python train.py --n_layer=10 --d_model=128 --head_dim=64 --norm_place="out" --rope_base=10000.0 --rope_fraction=1.0 --qk_norm=true --init_std_qkv=0.0794 --beta1=0.95 --decay_fraction=0.898 --decay_shape="linear" --seq_len=1024
Each number is 500 + 50 x the weight over its row's rms, rounded and kept within 0 to 999. Layers, rows and columns count from 0. Numbers have three digits each. The size before them is the row's rms in percent of the matrix's.

# layer 7 attention value, 256x128, rms 0.184, rows 36-78, columns 0-63
090:550460509496475492509614460493559490535540556554544573454525561547530459543526569540472496514437494527528556488440492449617470462500492561481474658460495467500545493485560593497487457500440545
108:550548497509524525496516519385491447523516556498493517545452465511453526464345427452436456490528536542436516537478533559447452507515551518464642525467526520465506489554547523347435523539536480
087:454512463439513447541467554532455450481524468405488560546525490505588440532432567483535357536502338503581418509509519548431510516454449533559511482469579553541528499605556533467497551536584494
102:401462507528552493416562476529510456492504465495444479528493515630460540533472495520506563565504515551481477548591492462497444615549496437449520512494499533556424510571527579466484572525468471
104:597539421467469472559553511539495581496470561446502523523489572497451540462499494519623489453489554456526419481479489550538425475417414505469495497590489517561622438487499580476550443541587569
099:406508454442477446477502530473456522549459462457421485396509511492481527569427551456551486531468507452513431553570467424518538548503489461568600451409426490579466478540428588533496551517597431
104:430460523552521550468521482582568518479452532500520481491483432436542556474525433480483561506502551545510527549498500424421449475482622468368560529530451496480503527575485568527554495455588552
124:518472542495505498355594463484548482537504424585518481387490566428498550489491511507558439493489532448556494486425520451494571472492491423477469497577495481496491566459561539561514453533459457
105:449519494518487498543472539532597526397478522577474548429473481385490509386452499521487533497452488481368472507510530532545499529478540518471395506394469489539485434479563562440395436585585444
107:575465480414353465495432538499572603463467476442567537510478536478462504486598487519484433556510512504441451481468450512499413566536479466467434525597576411466551485494586510471529529513551458
112:564513426534430485472477540472464458570527509457502443507513459500563492495477488507483481444460461533457455538467482564523535575463535464451556447474549499539457428503485577496425530493534671
099:475550456401517478440435442469507479524502522490529547379497557519561486505421530411503448523499475528471485500516514482528608510452563464437466470529411522415549613558470464553467503515597495
093:462487594516549449530467493476535478541564501445510531548428444550502519507539595567547516445519530370530586548400449488470495561539471503625436499493525497455499468576512543482502524610439512
091:435566433465534489456488496545422427472429595486485509529528607503484540544604559496462516451473507475435520536479556535531517585583524524417531524451503536584506531531535499421539444444492557
105:383473512433460480451540552462487448490598474525546484520425537537453427466512539508503455390440564547555563511579607496397510450460436545483372452470476429526475558566469398552540479414410496
099:505507537558511432462486501506557593473415416468472512429444486597482514475430483506516524500495472451465531448557480498557513564457528520556350577491634513514481451589460565550508494556481363
111:448455523621475492506453391527484564511461510461446459482429489422515508517469465541537527483610444480496553452511457585466424503438475501439565406444530542489492455494514456545522521514637407
091:510525502435521559550508447481576492496474460525442544515429493568486523579458418471436506442508513506507484492519631474479456511465635497497553539535399472441575577497557552581597446430606557
095:468475451472540605482501524513410447546609561444431409456504596445584528462546549543461542568534510479491457432478478527473446492511528456474572531534442509547454507504390498479530518476510552
098:520563521471521509514485432526465580522576468432499498542482431542515560428519510563495495496603510419508529520474533415466454484454393457467502466532557449478517602483580545539533426433548604
099:512536516496560511479460587510502565507533406420538511542563490508417525552501493482475662447450465393496510526564484513411538638463552490489415526482437505559497444565465514431493500499527479
108:472515485500520545484512475449524540456501544440515512518498511443511442480466535503426558551580578479434449543508461443505561441590499408520483478540385416548463501514406436556475565511525538
106:534572519566502476526412363503482466538473587477529495431572512513479493613528516440513505442500474538569503514477489496564587515441564480435469486471419522456511434492408480479479506429519525
098:540384484442529544475486435578503428490461609428564472524585413431404428541617503482502438509513560498475540459484473599430498443479503534461513495530495573498546442450567507578397591527547425
108:521567590511472466532461518502513596508507602572604476471556557478505485492485525466457544516622501490538506587443591491581430454509459525604572527451527502444498501447536429551519530547584487
104:466582495457606488566474489548433479500551499534556428436568529571609532457462509482512522506577511421495439506466544435445538492506457556495513508477525507496488543532449451501490612577395465
102:476504427484388492457503530501487466507565653467554511568507588460557499542588545475520534497412510531487535459526407474461491465437547493606413414536412528509428537572523494456458528440552468
088:544476507447457457448537533526531492447493500452448548556572492457561498569455549493475510403451491524534458473563476562491572506468443511547543487487503537519535491572537597478438467519523522
091:381463597572392514441452593523465537441517469545576371531437465533472472423513503517416495501507480597553525544526540471446503509514563501504525505509544536438396532565375505560558519568555522
099:470545514534475606495437539476453573422526461440481405449443534531533577489498462476536462533549549456455459551597566493470472462522413559552417528567485476482427476512480453560545556480509581
096:543589497529553542514497548457528459561467507448612551535531477408455492552508499444544395527486513504478475586477519472564476451455393545501511512485478462563411464568419596504495542474520473
087:475475511536501469449577498522426446488380599615544472522506472543470406442527454480542523486534543535560409453476509450469515420578553459477473528526502558502510508481526499436484505445422456
098:595474412519497510554533544472479529525522517427464490540446490499567559493518455502424448513484498472399606477490579570606422491464476453592464505554416553484562524488526555609468463467435545
090:596529398514497535522517458414446550471607451452427463546457571494504448454512556501520524621531527459416517489543398473507469537530425497508410521545406530472511457471458537485508470364463556
091:457449463447448487550525376473433567506484539508536399505548567451437479521558540536561507461493438484468479537607458483545497583479604540486529459406486472433465495509593502511578463430617532
091:488424552482469461467538510479526497474524505545498506544423502400434498423535535501457483469478569489540478466525499520450512521513514463387527515438472435463414573475484462448538484500484467
086:533463413444529501512541398537425526481551418540443489447562628522484454529547542439499505494508557469458512592514464574493489506438480474519571515507466425491485474483562569464547408600472518
087:421468581551508492412424507576501543471560472488493539492471475498456591474484369485406517524519527502545488490488567535516451529503516514456552567569561486544474508544479569506475475543492492
076:464544402517415520592509499475522496655505502467568514502566547487589520483491497503506457445488525532499476493551408384494526550443514457489529502547487428466621466523527610506534511346517506
088:489556532454440506593523516424561545513470489516531558592466431479456471430517620428516500578471542503464470482515509506486494443585479483388591602455518484508442516530551452443551517458532472
085:530542536548556515514519562511611353585438508521502559559492500559498508481482481464559578538515511540563554507487448532441516462547416429477593589549504549502525430604552460508418545525516461
090:567538485433482524495467512538465580472534443507513409495424565581504438409537546523595472514526506465495371460494555527418433442492479479520500496555484495512393453528465481509546490423506543
077:420449432503427545498515500539484497537510504571479416539455585453488576506582552523527435412527555468502437521562546463557448593421526485545551545549475469386497463463546615519555445434503485
# layer 7 attention output (transposed), 256x128, rms 0.16, rows 36-78, columns 0-63
086:450560468501499518546532492439502524540461390467496514520473446504563511558525524501554468436458588537431525491568508540457506436478504396507483452461480497427587487407447499521472502514491451
100:556533534436524425499478450593485558482606496543535525334521498497530471564545501490522496516543457486497507499598479462582491481485536463561510429574546495445448498495422468623491494541465475
086:528558565613437479431543554519502449515393478479539446422532576512440519445423429413496503441533574389569495498503504490561566518489513466473532498551535434412405458492418491498400467477472499
089:558501465471520440499436449457509518401482520473564497467519475468609509462558493559383539503535425507469457433486445496535558403438530510538551558549430511502623433409432456617553490521532541
088:463515543559534509494544437391457489472516496562574530557534396504558472584569513538489462491456534422582488549496533466465461476499518443518455458405528522466463501520525464471464458489493448
095:541586531451622412536589457526520457403474484344517481556497626520470454526554440525480502428529485455550534547474531525467572478410465509516451536496526456492557526550568510515447460519493492
092:544544464443583428537550488431462516562557587593452468540509396536437515586567504522560560465511508487462607505426418534472454520541436527579457519431586525486659473459527453530525518471516456
108:417593425411502486552421566474464521505520535429496474624463450479557510488613482525515522479516489422495448407439400517420467528511505479543527537501488544517552521481455510436453492444481564
095:615547482539544494547571503504404474532478472491413509566524528591513501649524516485551557507447448478559521534484468466511461408518596420532495519583423403479486563444464492529501550461478501
098:486548475602543485543499396513465384487475568512496559484481505540501561435449504560428624513521501458508492496519510519529505457489552499510501434431396573553449476471421473556499430542519556
085:436467523484507510465507481487540563522481439507472560567401472466477504528477518583473565596551429454517469496462455414467450428564492541490489544528482590393532546468468500504545503449501385
088:450538541579444615463523542521504561466500520504584508549480505598531486514569531499440455515434557415464498527505482542463411470503525530548442450417485485473572390554463598453493384525354465
077:541430421553487510581520579553469522491550435489451505387545527422440450429496375513540524505583526536465429464489544506432500534529421484440632523558501501570470533442476518537447477408541599
092:534463502504486444484493527514535603482499405493385491445545486494461525426450520454499605519512435463495489489468424549531509438487562557497435501582371521531501416456553465603521549442488476
096:508516525600487576529502440465572550508415473456484535439429444422550518529516481463570492535566522523445460396511497519465534497539458511494451553452565526475546515460577510445405447533479537
097:544532476502539450579560442581460480435545473491537475510507432519470483525544438490429546535495525559552436540510503482496548383572443494490557464482472441542521517382565506476572531486572559
098:568518529446516475474560513482512497485536491494462505546603490474413509507491513471451544578516523525598514564546570473594555490588499510533507524535531453533509517532504428491429518488428516
087:493502504469531478510484507541396559537488565484495456540543439409495471507578585489504455537472447472400460457448405529568460456574471550487427418401538507469538424455410473410483499536440454
088:461532504529430456445511557399555591518392493497530496548477463449515572414518575495524536496506448470540514496537504523437593475449499515458411516452505574483534483532536393484563437410488468
091:463429552585457555552536408412573509511454534505496483521445485453518425522552598513477486524443541529513508474578507551500495431519525583464520523352427631439573473516431491440451513520482494
093:473513524450543468518451421535441466439403585448508456352393541495472508443437415519492454555412502602618434530542475541512519468534524505526448412456470411473431485515446498529570519449521529
092:535498550528511552549526534435500508520515434530512562542343525541508552589571588514546433488442453540542548434499604539402469534477463599508434417390565594467559498500541515522428452532539511
098:504393482495510493445521538603501526412539445533418552535530504480549532485438451497471556495443541442484510527510547576550461493584406524494502447552491405577463453543648490475578506541461487
095:512589516511459470484500510483479477524541532551465501468398554515572534443376473423380658544524507514508495466461500452557544589510478423452486574470495421459407548546489473505564471420491513
093:492399554521515466458581427477615421488553472461458457533508456587517492494512431601521488466377499522416508486468544563477488502422500483442450499489481557551510508562428553487628468483498484
087:516443523467446409432575531469482597423544465521460467521491497524461524481510485471559515486445477499496517500536443544476574583421502478459502543576508480536481436442561612512555455478571516
084:593534615531476546448514562435509521523428454517538580471532445532528500464430560460507511525546468537490533554584585510453453547483372579484453560546433379504513488438511543531491477422423495
072:448521596582483521556452526461557452586552465453571624467415462508463450412478437465471435524556512509533543452499461464528507512516492411447513537443548484368512513536537481495421480483492486
096:568602466640539503505561553530451441547609569452531516399577553476451503487490503506508491485499498586538566566512471482455524557538526404491475548531557533466417501528476487484508470539439469
087:501376528430498533446525539437480506486523509490500496516469453447522564520404476534503455519427541444560529577586480453487459495526563427564550506545455468372479497472499479573444476496589457
094:441522578502479477530450480475494523473445519489567582489484512463527624552521557489469486406589543417566521487474522482562583493536630539504566458488475567486522499501453472512507518527579548
084:499500602525497435580375486502469494506463464384518434467537548509418469528498446443507464433495513507482496431478500571474504537549453531434545575494491462597436488429483459509450495580533523
089:458485498436553500456436546500543480516480515472461452466480513589485534511499499473499506585488480385495368495602533451541554462442515531572472500453470418545426465477531489486495551472475428
087:509487542492453492475378556539560469456454517526558457513402378542456449516470474534502513436442479434543543446482457568475544476556494553543500562417551447563461517467499485502473553455553499
090:513599461508527529555516473517486462495483469509526509474522429511631344494480473642442425498438547574434566541468450539413476499506558432484454476498601629549564508455508452486437448560454491
085:468586549548467497527563492560455538575545563525575506544561499466445486475534394555517560462509498600503498506462533532488491556481434426495494540538493495487521543541561494484466557465426511
092:430500494481465529505570571511574487514529599519527487563473441528527494537528450660484429540461450506461504515498441447552420505462548478523454502471445559479597625538468469505533567562442468
080:560484458538555466474518615516527502466508627463446400439606504469381529493495514456573512542581450538473476532483527455554604456512497434487557508569501418553456519567455618487508445464529499
078:472460504387512421561374349522431511477522408593388528553438475428571481475486511519359492482523462473452457423511511525498477421512486530480456502538607547533513545481550504511402476447528510
088:539500583548433528545529474486513519530493392585464539577520504466473512421554438455509581386562589565460506470453425452525458480473475567450489447565456510464597480512527547440485442463426530
089:506454648442469490524507457507460520502518388493444493513517502420465552570535503493393536485543585583553379443447503458487402571520488556487440431539448480478596475423437536496449508479452501
078:409497522550460595517436490528450458465484508502507468488439425448507459496405428430519398452443531459493488577590486463508522545475453522535475570535394467448482445463524500511487460528497584
085:437579467337526512516450423495483441531565532568480518499477428442528566508475384558355445524400488441504443511595517487436516408498493415588457504569602562523519547536558513483486543488468471
# layer 7 attention query, 256x128, rms 0.182, rows 64-127, columns 0-63
111:495496611522464603429587433513491545494546498527616496514511528507495445481519473538429619416468495439476579485443526447388518517446553416445556519471509476492452418512480507480362401414510481
103:517527505514537530494397557522483453577426556432564476499493397511448523587451547509500565473522509491453521409594595528485486594494427459486487541494449463472469471548398431531603487564478471
096:535410399471524445562520443485501490504608468418569495506494504467506462424457537473566538475491480487582569436590448470503446474467494507484502454542525556468481534545611548459386444478519432
102:486450489530586486546582546485522547478520463547522523510534427459514459485498441467510553427538482502544534494436493571565541462470528492539496457520558481497501447474542528442494432358456463
087:514487512445567459549525540461478521441534472468439517481502392377518580544451504344491476452523498550412530499585546499573646480544531573518504468538536456525444442532498561513504498526397485
082:400574590482424584413492548590574453505439499510471487502463545515438567591609515593429503465495495476480539429501504461484520608549507426493492525478467569512486508417407492519526525514623520
114:481538511426440474552503453486527525508424484500422489538499495471520548507517567512537536394545475500521481513572429449627551493442399542511449524543604531449495410567414544551446410499544512
087:395558526504454497522521509484544577533473483474515616511584411485544532591434550412529582499525523504467487455514457517518586429462524483556544450498514477496510423456396528442451435446410462
083:584476463506590444556512433459517624506558424445471463485569515421537514458366518418564459538498492476467550603532455433492511484516385568465531489504506476456464519489489547562415480539490518
084:484504528558565428456455532576411497488463571520595416553427479553484473548555476548511431467462483485558580461437518562428502615550564589479514480479409550624532543448506506430555554499596543
094:464545459502510489470548461491525453436495411511447532466540470542423446449506464447526476514457482405500472515573401438495514451462448497421516541425610480514470504555450389490410453562454470
083:548485472449486478512550479483551544556484462543496500453480573474530553473508511500629379476506542470527491547499551573450441618498460508519499425400463449427476600503590457533421544516483502
107:417542519508537485471493541525527535460469540496465585557577431508548547605467432436497496506487522462497536448490563503421533502450513473405541461599568567530545367474378507476557497422469455
098:491556476541411580526468557539477509467503503470508563489530483495519546599575492485433542414543501533503475499434419520499494488519500523529489577544458489522481483481459499512506469544515460
081:521433483474551424528470472505484515538517466523520516524458495562475465409553499532435442515455408444479535531567475543448474492455512483551492533365500487497401494520535475452369521474502408
104:485434487519516534473478481491538517546540512527462591501531530559478529483443462465496434526437544449496525459436583504503536504519454482448586406483490491533573461585453608513503468500406554
087:571462536444438501543503486472520455502569492520575464521410508540437474454545503550451431520439441465461514580478491444494440523553526532573430569419572445528422602561554464526439456549547506
118:506437540575409561497472572490549466426437485517569499483512437568423450489494535583494557440552459480444513471442438472489505513559568596501454499411408435520513485414499496556462517563572539
087:469471460455457504613528496555570485459549588511555474530483448493459471451513508465601449497558417481513457555412465593422439482548493507507472643432489469529448560491585402546492493494524476
072:509477514422436488548466412596512546477502459564603455491450481498370467433534526560479500470577477559521485485501463520479435428483491552520495625513461424513451583544573446492496428581539497
094:424481513508549545404499553451494524533472564539475524572516466593574521516467403375498499525393498433488565448518551543482554456526498449488563437408516505470471480500453618501527543390404477
112:444493536465459573470532520400546494491502571473447481509432475588625417531510520488497454433466469492459473504546553502463562504501482464516494378447444511487550500486480540554515475531448514
106:645502423574553406504460519481450500554570451474493506442591497407482532449480447438485506479462511502460497563481514492498536457517394496477450476617509496528524501467509578471519492541419475
090:479515453563412552413435424425502472465522500536609511549525496399450544478515546576477441439535469477524536519516475491352487546465527514590504492675457466583526518468495442524466550474527532
103:520481500524381528492505475498560550464439413460509476516542544484481490469537574532447498480501522464449450449475459443556510421576343597476489540393498439474507489575439432484447506578500474
100:409534498535505524540464557535425490537520620485547602618545543517486552521535553446531536429597461567473543462507515625463562583502572527491473544442452447538523405466465573546427555451587569
097:397532560394424503488554478409498501513489509507470439463389450521506450483532508531551453581432491516585468529537532419489458514548524463538516499405463532474468533491535472496540489432529539
104:572500471465605461428508573544463419439583508495465424464562542609554442484438551507559517578443485558417526495551525484546469574415528374572482495550499498477604496531549547559455469513484517
091:487463500411383579585474460548507458495499464483569510469381436563473433498486521513424495486583484472507435530433521511524464493503464495475439600469524435607479622499530491492519467515544465
109:412487505535409591506484458484547533528438541537565526541425540481562463495657553507502438488547521500446471537471567548464467511537413535476474518444384510545443504516544471469476480531570426
095:530533549457524541462563549597521482472570499511416506452559515531538446535418464505554471518456509553571524482555568533528537556483542364481520554466516462476535424492471553545476501377421506
094:529418553535531538491484535524479553592493513489504543468638565546472535515353511482499620502495590540437607421513579462602573508506451507448524457472399516489472410511472561485521479495517614
111:587525535536476532444432516508451479553526509597496469407426498486554500546419419538530456427519480529492470470556538573552451410529488435514419376448478595522482560499525547495462506583455448
082:532492352536541523495554545528418486549518495483539480526404478536511631465521438591555523563558432465558546521495517447615477589561537436516491514476479493499485576462513484474431492514504546
094:496521516497492487538472443474446522469551461491497426497484419537470513613406458372558532503451446451497497566538553434487580422514480434508515450499444466492423379513491523434458445579458570
100:498446532452408501484462473457517522503446478463463476473531429487496559586412599458472437455578421491420424572511506561457553421511449513528544474504539529472505457483443533493480521516423484
088:446549519528488604510588426489456450460458408457420467532540446542376574493589502520443473428463564454505458473526483470581523591534393523526528540436587482466527369421429509545474494445519525
097:604502389545502499468526485598468402495528542575487483531547611464475430471588510591504548519468548595571493548554464491495414557448523453480462529403420436467520523531500500552514500588629475
097:520513585596477391493503475523439480568430532457563476441456542532613448506482465576489361551467521479538545533507450517524404433505547433429503554570397547520542531529447448501447429554515612
081:400562490466441581444449507551550467523512474514520520556421510581454545594616491568418575491479480460536372439500489493489481503494511439506472588504486541508530448461523496560555495479587503
088:445493576510462467560530506452526516450462465468415572457600432518541505514423419395505522385501587491488492514559444450546621435426494442465547503603538455440441445431466546515463491419481553
081:615457533573607449545474491463481524522552473522489446493533513457499430409416457410477418541452485555462493533445552603456464519546475511476493487453524459536506578525587526506443512514488484
097:417568524420541543514470509488510576543463488529435541491479419454434522530481474413481527616473468503391431432477523506524474390470475492491520540596555486555521400535450522429512508476480474
094:553513474408538400473474482468472525517469462550398571461557485420490532418458456425505497499543505522490534481557517462527545398515451474435550484422638481457450445523470455438479495482409452
096:436428486475509576499487557498562502493417468513541485566513474521530486582595523474454558455559469481526474379437496615444523509457489618521500399552400498526600524571429455543606501466487593
084:510476517473498486572540436496570465474583532430550489440447447503434461572479676477571520461540372414472546502507516539539470484441449457388544507380460545436449489445510494587559449537493531
078:495476498549588434461469505451463436453549464549439546429567527454469391483411441580496420511400530545469478449582503452510432507550525538473552453520621444504498466525489510423448532491516485
102:476510523574465606456432545453460480522461491484484538478515570490482571517527505473385459536502573513484471543534473488498570487558493523599477504656424431522503437452503470473478455545574549
098:542473492466556460524615462494414497518417525497451477399632574474561475562402471519495477465525612596456517456526550501456438587550442504511475443523465500478552438491462507507483460524495504
107:448448407492413612463415525514493540519519452576545500462480456547505448520553546518461483451411500488446378429495494498439437445452435508532548531461477446511472569428536499475495491562488462
095:517453489482554416518506446405500485498512465537525471507516544432554503472536510495482403506422505489414569499552570525488495561564454554599549466503492474478478403456475515510474520501489526
097:600487434552559456536490418464468466528460503501490488468511575461459490556445477446592434501444504540474567516540530568492427503508517478506494458593531518547520514502594533575534460596443517
103:523565502497519441476471562531440377471589584502522569491634477481513492487444457525538505464513527546516510619472434460507557531533521461456418424603561493503516508422423553481453516461470444
105:579552551495547410465469532473491370483467500482420533537595475480488441522476437528472551464512442518554484515515501430433565502493545432515448468541602572439550502550478475456555461517410455
099:480491486469518538422598449514494547511500472504471477487475554545502536478461560593494521567509548553609543548569480437531470623419524453515475459549423533432576441580496477500489479530489639
120:457493578488472536521582539477489526584424562395488497491485502624517452456488436470545485486444553486470509443507586490572553436650467535441491460403499519515443507538482535470539496480477499
117:555452471610486483577477455481470484525548495527510483474515539505491399489437508375541442534532463523392445469497532444547519416476474558508456584566508401528496539533645528515481434492515464
092:532461541460420512536579512614564539468471461558500483448406431544523399435462541583514479529554453439549465542428454447514433534491460528496462552346471498528562567612488439547482489567530492
104:488509434411494470538471511500581476410491424522500468532491458468518408501593591544560501537562433490498441526485411483545420479450557512514518602462444393473502553487566466501510443555538414
104:502474460522413460547418461436469518532496478495556487479470448473458530406539533522464445454472483453508492462508553489477529454460504546589490543485457372611511524452527625561537530476524551
099:527497426429501461561477425513474527504453435516523502524507524459458541511527501565534595520522524507571543573542508452527403532430547501448492558547420467494432536475611503444509468518584495
105:487511574426573594458510534491470538554479532476449551540577504505596522582480399393470517506444564504495548499526594534458564505546477448426560397545488602493480463531405552483546505453441571
090:489438610452452556470602511545551566598462493499497488450417526611374515445529527514546513541473492444628503485536562474550522548493498483464506512449422490483507452604513447524490432509448649
105:599471461486530349543457509496514464429528415424500462492497502517567451472469565523546515443563443500462449495439407383483498517443561606484441466457518450530560559540495422500502501603589438
# layer 7 attention key, 256x128, rms 0.166, rows 64-127, columns 0-63
097:457548435464573506439499491502548514411439529505466464542468490430474500597554394501507579465451454588523473576535525467488498459510480626504496516519531516479496478406483517464491503506475484
100:532547516463451436578549468441501474434465536556529530543509497501464532539489488497579465508513498521450493461412499536529567451473427450536564506459495455557497495516580502501518505531562559
087:529397503545565500502572513582426466507397539489457513488480538513581463509616423406539486548485584526532492586544493517582522484475464508521461435518481502399538457547520509467622457504494477
101:432469498481571474428535579563469546541387527471594458588549469502427508373578578468510467499500516483519534458543483474562464512526514484565510497492537475478478499460538585583594485522447475
103:585577516483521469616512473382494565512466535384514482423505490461524591478446559480531435490620437521435533447443540557509500552454499459484570541501526520572461483537575546553517456545495455
097:461497401529538528489528575516476509513634480517549481563518552555556412468550504453442529578451555505488610508446481479457384533505469512446505521558459500480507536504478478390507486477549512
102:495506487500411528563542483476449420495532480474538392540482512406525470477539529421464492495506503548448435515544576515566523503528500484424483524556417445526552433483530576532451548522467550
080:488507466519510434548554443423504484457427399504564506440495571455516496444564549534462509528490564498488498514454450596553441476527465495453527585576536559456477493527450537430514550361509532
081:546579495460442536539577440481537573472474456419577468461547491520470550472379489518491498453565463542487602512503533534495572447414533552528455481568597479516493421426430623521503493433480573
089:477471579523425532448502613464507469564513526449467485549469470516480470493546512453591479410435501558505462487519485470539505493525592485607490510476426479461481543385590443499530462474457547
097:442572495431559410504567419470570518526421553435492517446591550498490497422471498456494440534479549560457513554465525470536479457519503432433496425564488574464492362457432561501500480506529573
118:505513419464440481573565406472506526465528467408487477470501493471549481441478488463519483449480474566445478498477508512451542466489476503471556429552506581550518412453490604586487488550512563
111:462531491516402501515514516449393509562533472491448445585480513528536513477519573489446524536450522431497457445497435520570465546510493446481478548449465428538488561536543408512430484475475524
084:576499402597453585507526568513511492449451467562487533572515603555533466550535527532426499384433465474580516456499447472542384556457518515518595538447466459508504514448450427473456571527482404
091:500558525382492409564514423490575531517505494439427467474583527458547555453459461490501469511495518588448484543489509482498605496448471507469422404627526596534511450514475580489520403467451572
116:496489523496476464508499538600430500564542521504524508560419432559506541495446500587496478554518438470499525554540525456516497510560619411454470554527574496516407498501591434526505552437537394
098:490536503425486493533507452487537510525599513397511535516517517456487554552454418550555501507554437568393454503463478436514511474442505491433430439569520537508516588475470555535488458546457456
102:420429528519475527495479468526575486493472501443529512385545448446453593517528510519578463496499514558521465456511458541576420590423499510542508521447526453430584561437447505523565475547387453
091:597532574382519505548510507551482518559524422518528429406536508484531525413406458623496430532538517460403418507489477464467548550460471458469484493595475468557513523525471595506482478500511470
086:477445587340536501507443525464492504550577560450505499464597511476556576439434464483453543551494503535437415510469526426493578496519473514492435446579531472494568452540466625535497430514491484
090:507549473609418441478551455539522531500460490496437482565428463571453503529471585527577471556489448454486544490614465475498504530515505483499575634511585572488396522536553423476502571464466468
097:464506531603512546472621515486498490493480481527474504550482512567463540532592461403503497507500468493562575481458559523491422500519593455497556506518507547506501483497374520567419591528529567
091:451557457502520556452472454448508563504529570493553561515477506486521469611531438456411585425478592566500562417394553589499482412422405541495466608404499523490482490481518523540460477447531519
094:500443496443507479582492486525498513478479537513461539512497517475555516464463439590477494468467516603463414434533503444627400552466491460414521497559456533469565531478470587511582510529475443
109:503485523501474459494407447531534523464426582467595519536469447489461539483559486553475542439529484522464551531559502399511544465500507539475538506453641515482398446458553440437592516417566406
106:424577578530456404522533469471514443485499428499450455550468506464597571486522438453475446508400536474550451491572454516497467559478515492505452629513507546469496534482467493528526463501510561
094:507429604477474566506547527479515478538522547547464493464490435526446442393482528503630484581568490462472486507466485468545526469586504532495462444584536483516597545618404607509481551549543500
108:527449477551502500516487416452547525494477511510509566399588591501574481556483540436525437540589454423567516507484510575368549470499516496517436496487479497425538506611474477546468507473524505
096:553421524398596496494520553479465483489462439450424503504549548531446589617519454459520576529498475490496490516480511472472455469530574516591530365608547462556418478485466570435470557483526535
108:499484481469574499564579499551464417509468444440473457542525524496547582438588481517493459503486509449570517555532460455565509537502488495473582506559582486549491428592388565461503571559540526
094:543616482556437426488445483545482529497520487571453419492496473459498437497427517529527440505491440437428531429571562501397449555497547417536423511470536507536517532559618428520435466490492488
101:477452466449468477487426466499468528483474484508437446462525467544459545460491601399574473578461468389516474601572550541510577519501601514545581506455561475433467442586586485464496538404433561
093:471497384482480517409406467538521517595455507445541409575508495545428478507579597549513472491483484466562462558517433533536562494501517571611439487521510497606471508487484495528558576486520548
105:511514455559517538486522414500481458460494520622544542536501579561528547484509502499486562599518488525563486378496522478535486508536580537339624484454583534524559560578512527521461483499529498
122:590540469493530381486428507575469497498482543528538444530474400470476484563419510490494473484502496505459463526574537535479597478511467452521529559520540497471430505555564537511607517434462359
100:524458518541532464554482476513418609621502455447556478480470467507472455518493583546506429449526432463470468480503505544493550549432420417499530456492534534608415543438472490531569596556515500
100:490466413566414454525562531504518497441528465531607498555384533431510513429561527506477505472451491568579518474578481469542461507528508489475521573621508480491458456421494527454529492434435463
084:411513526498459536470515518483473469590482498454437518574459424469562394506546533513590509486577604520553417536563476475617468482560505582487501612518430468461459475572540518519505394495458534
098:454491524594512530462440494524470507542558478588482489479575472489483497568525533499405482553478460510556498528456495548463474551543451520413454412491485536550562498468402488502493537426540517
092:479453478571487538456360522546460452530553454557510512630498577509555390581572541525487608549586534497542481480504460491496453573560506439438500540479416488443481538609523417465503507471463469
096:499597416432490410497484429503514538448509456612555422430515516552406506403552558562473476597505544486488542502402462576442422565489488515447566508516549476567548480507469492556516519472539592
091:496546450411434458555567403538475554524463469441511491369495489514496530448400510499510482519473467583440509521512507528410621441469498514485456470523546553522479415461548579539569405483552588
110:448487563607529550514456488512493520519525437525510479534533529479538402506610427595453499494507425539551534493507561474499427557499393470508484473526520485542477557519440483447392546517528524
074:518617500377544426507455375432524505509506470428511434450477446451522566411508513509502526481511569523384527486474496531521505483559348483471470533503604531538519481543473525484536469467532483
094:575418501562526544511553530518412452518505506572551469521455595548577543533480541500461561474433478437531480496495462480514461504545545516509593474454470530591470506419507536496471572443570474
101:553510516473469541464576448519476499501522458486511426394564541473448511527466592407540504467541504530472580472509539577470445472453467485508607465538414443527467394479479601493485502453455616
098:452497560494557424500400565471506457491543499480549550516486428424505537551450468622408523555576497509453455485522487480551488590549489468531385525520560451438540591538484422479519478527529390
094:462470423579448560558492508561529562500512490599564543558471532540561494510554471482545531511426460467586493444454571462481453526463526463396587526450517487488502481560484473526482558526524447
088:481454512412490559498358492473476571519480471492540488466545485471503502453542510499363526467499592478476420457362507472479550508512521486550398452430528417574511547496412505528459485499550463
101:476436521480542489486534474508568461499455532449563441560497508483442507493466523596459501536636520526501596438522577457495466510431496594500534597565573496538401457539415406531498467484592495
088:515549492373506429509442538466469506493515525499610450441473350501446514446472469587424502568521497558468476466504503453575535512501463587496372487506583491537499562532476479472527491571519451
092:447482481546598520456482578458398488514517472484446562415487426566470529567526441495374463511431446533590493417461596524566473546538509455490486499483409455427500505475434591438482492553464459
098:520539509523518602455504430439563539490431443484548476545465575426590466558448529484457487457474573540432482402430459556426448437416482494457440601456471474506569568519491499603471509455536493
097:561552543566511529510606428511558475528387450543432486549618577521578520567524511394549490389482581518522550519442502517457480481472516496538553480449455455490548507441530400470495489433452496
094:457500526546457502506367483485494570500578525523482561513504441565504469503561456452493485525439451470523412524401532480512591496610551463474404391539495486427611492533499555506475495497445524
102:382574503530464500430459510524454556505506492437487513442457478499484549525607526420493488568492528457536482536507491523485544469551463531531475527344590550539470475491524509512452559522535569
118:493477516459638447476464607520513474436511423530455489430543548499531517532463431551609495516474491463570499479559601538472408546417491467433585565510409458507474474478446570453399582485540547
103:528467523525466499571574569524529463599471493432458561481567467511425499585458492516566542408553522511428503611444480452424532462572577459575448406534577420495490491431463524450495417468513401
109:526485466531609497369558551504578452523497525480595434487562482446483480496532520556468499432571499575556556509547515480520530420470478556519522508597506467449445546497418500425413540458497392
114:386400487452487496489500458527536527471519564480469483537462518480464521517576439559509567515553409636550443423616496493569401463478452536464482505532457578511481586483462585530510544531518496
095:504455436450542474405446560436501445532499515485451494485584483580564547468539520432444475511475459539508407514448473482543574478475548536558523383575399466522542531542448603460509572514408484
101:572600526543439490479543437543440517549487552604475461508446548587515513479504563420548477562437537425524558503523534550382479494522521476515536549428560513608474469548577384531523539481528556
102:400480494511438488527463488513484534540581509497426501483558430568447509456494482418584503632408493462455458603492576466471591485547584396532496409527489505483587466554597560464500455498434503
107:457470490480527463470576474457548378530439489455565546464591487474434533645511468485475537384592524530451517612494479503505463428481565516575559460419454432469433499366467491487540467508506452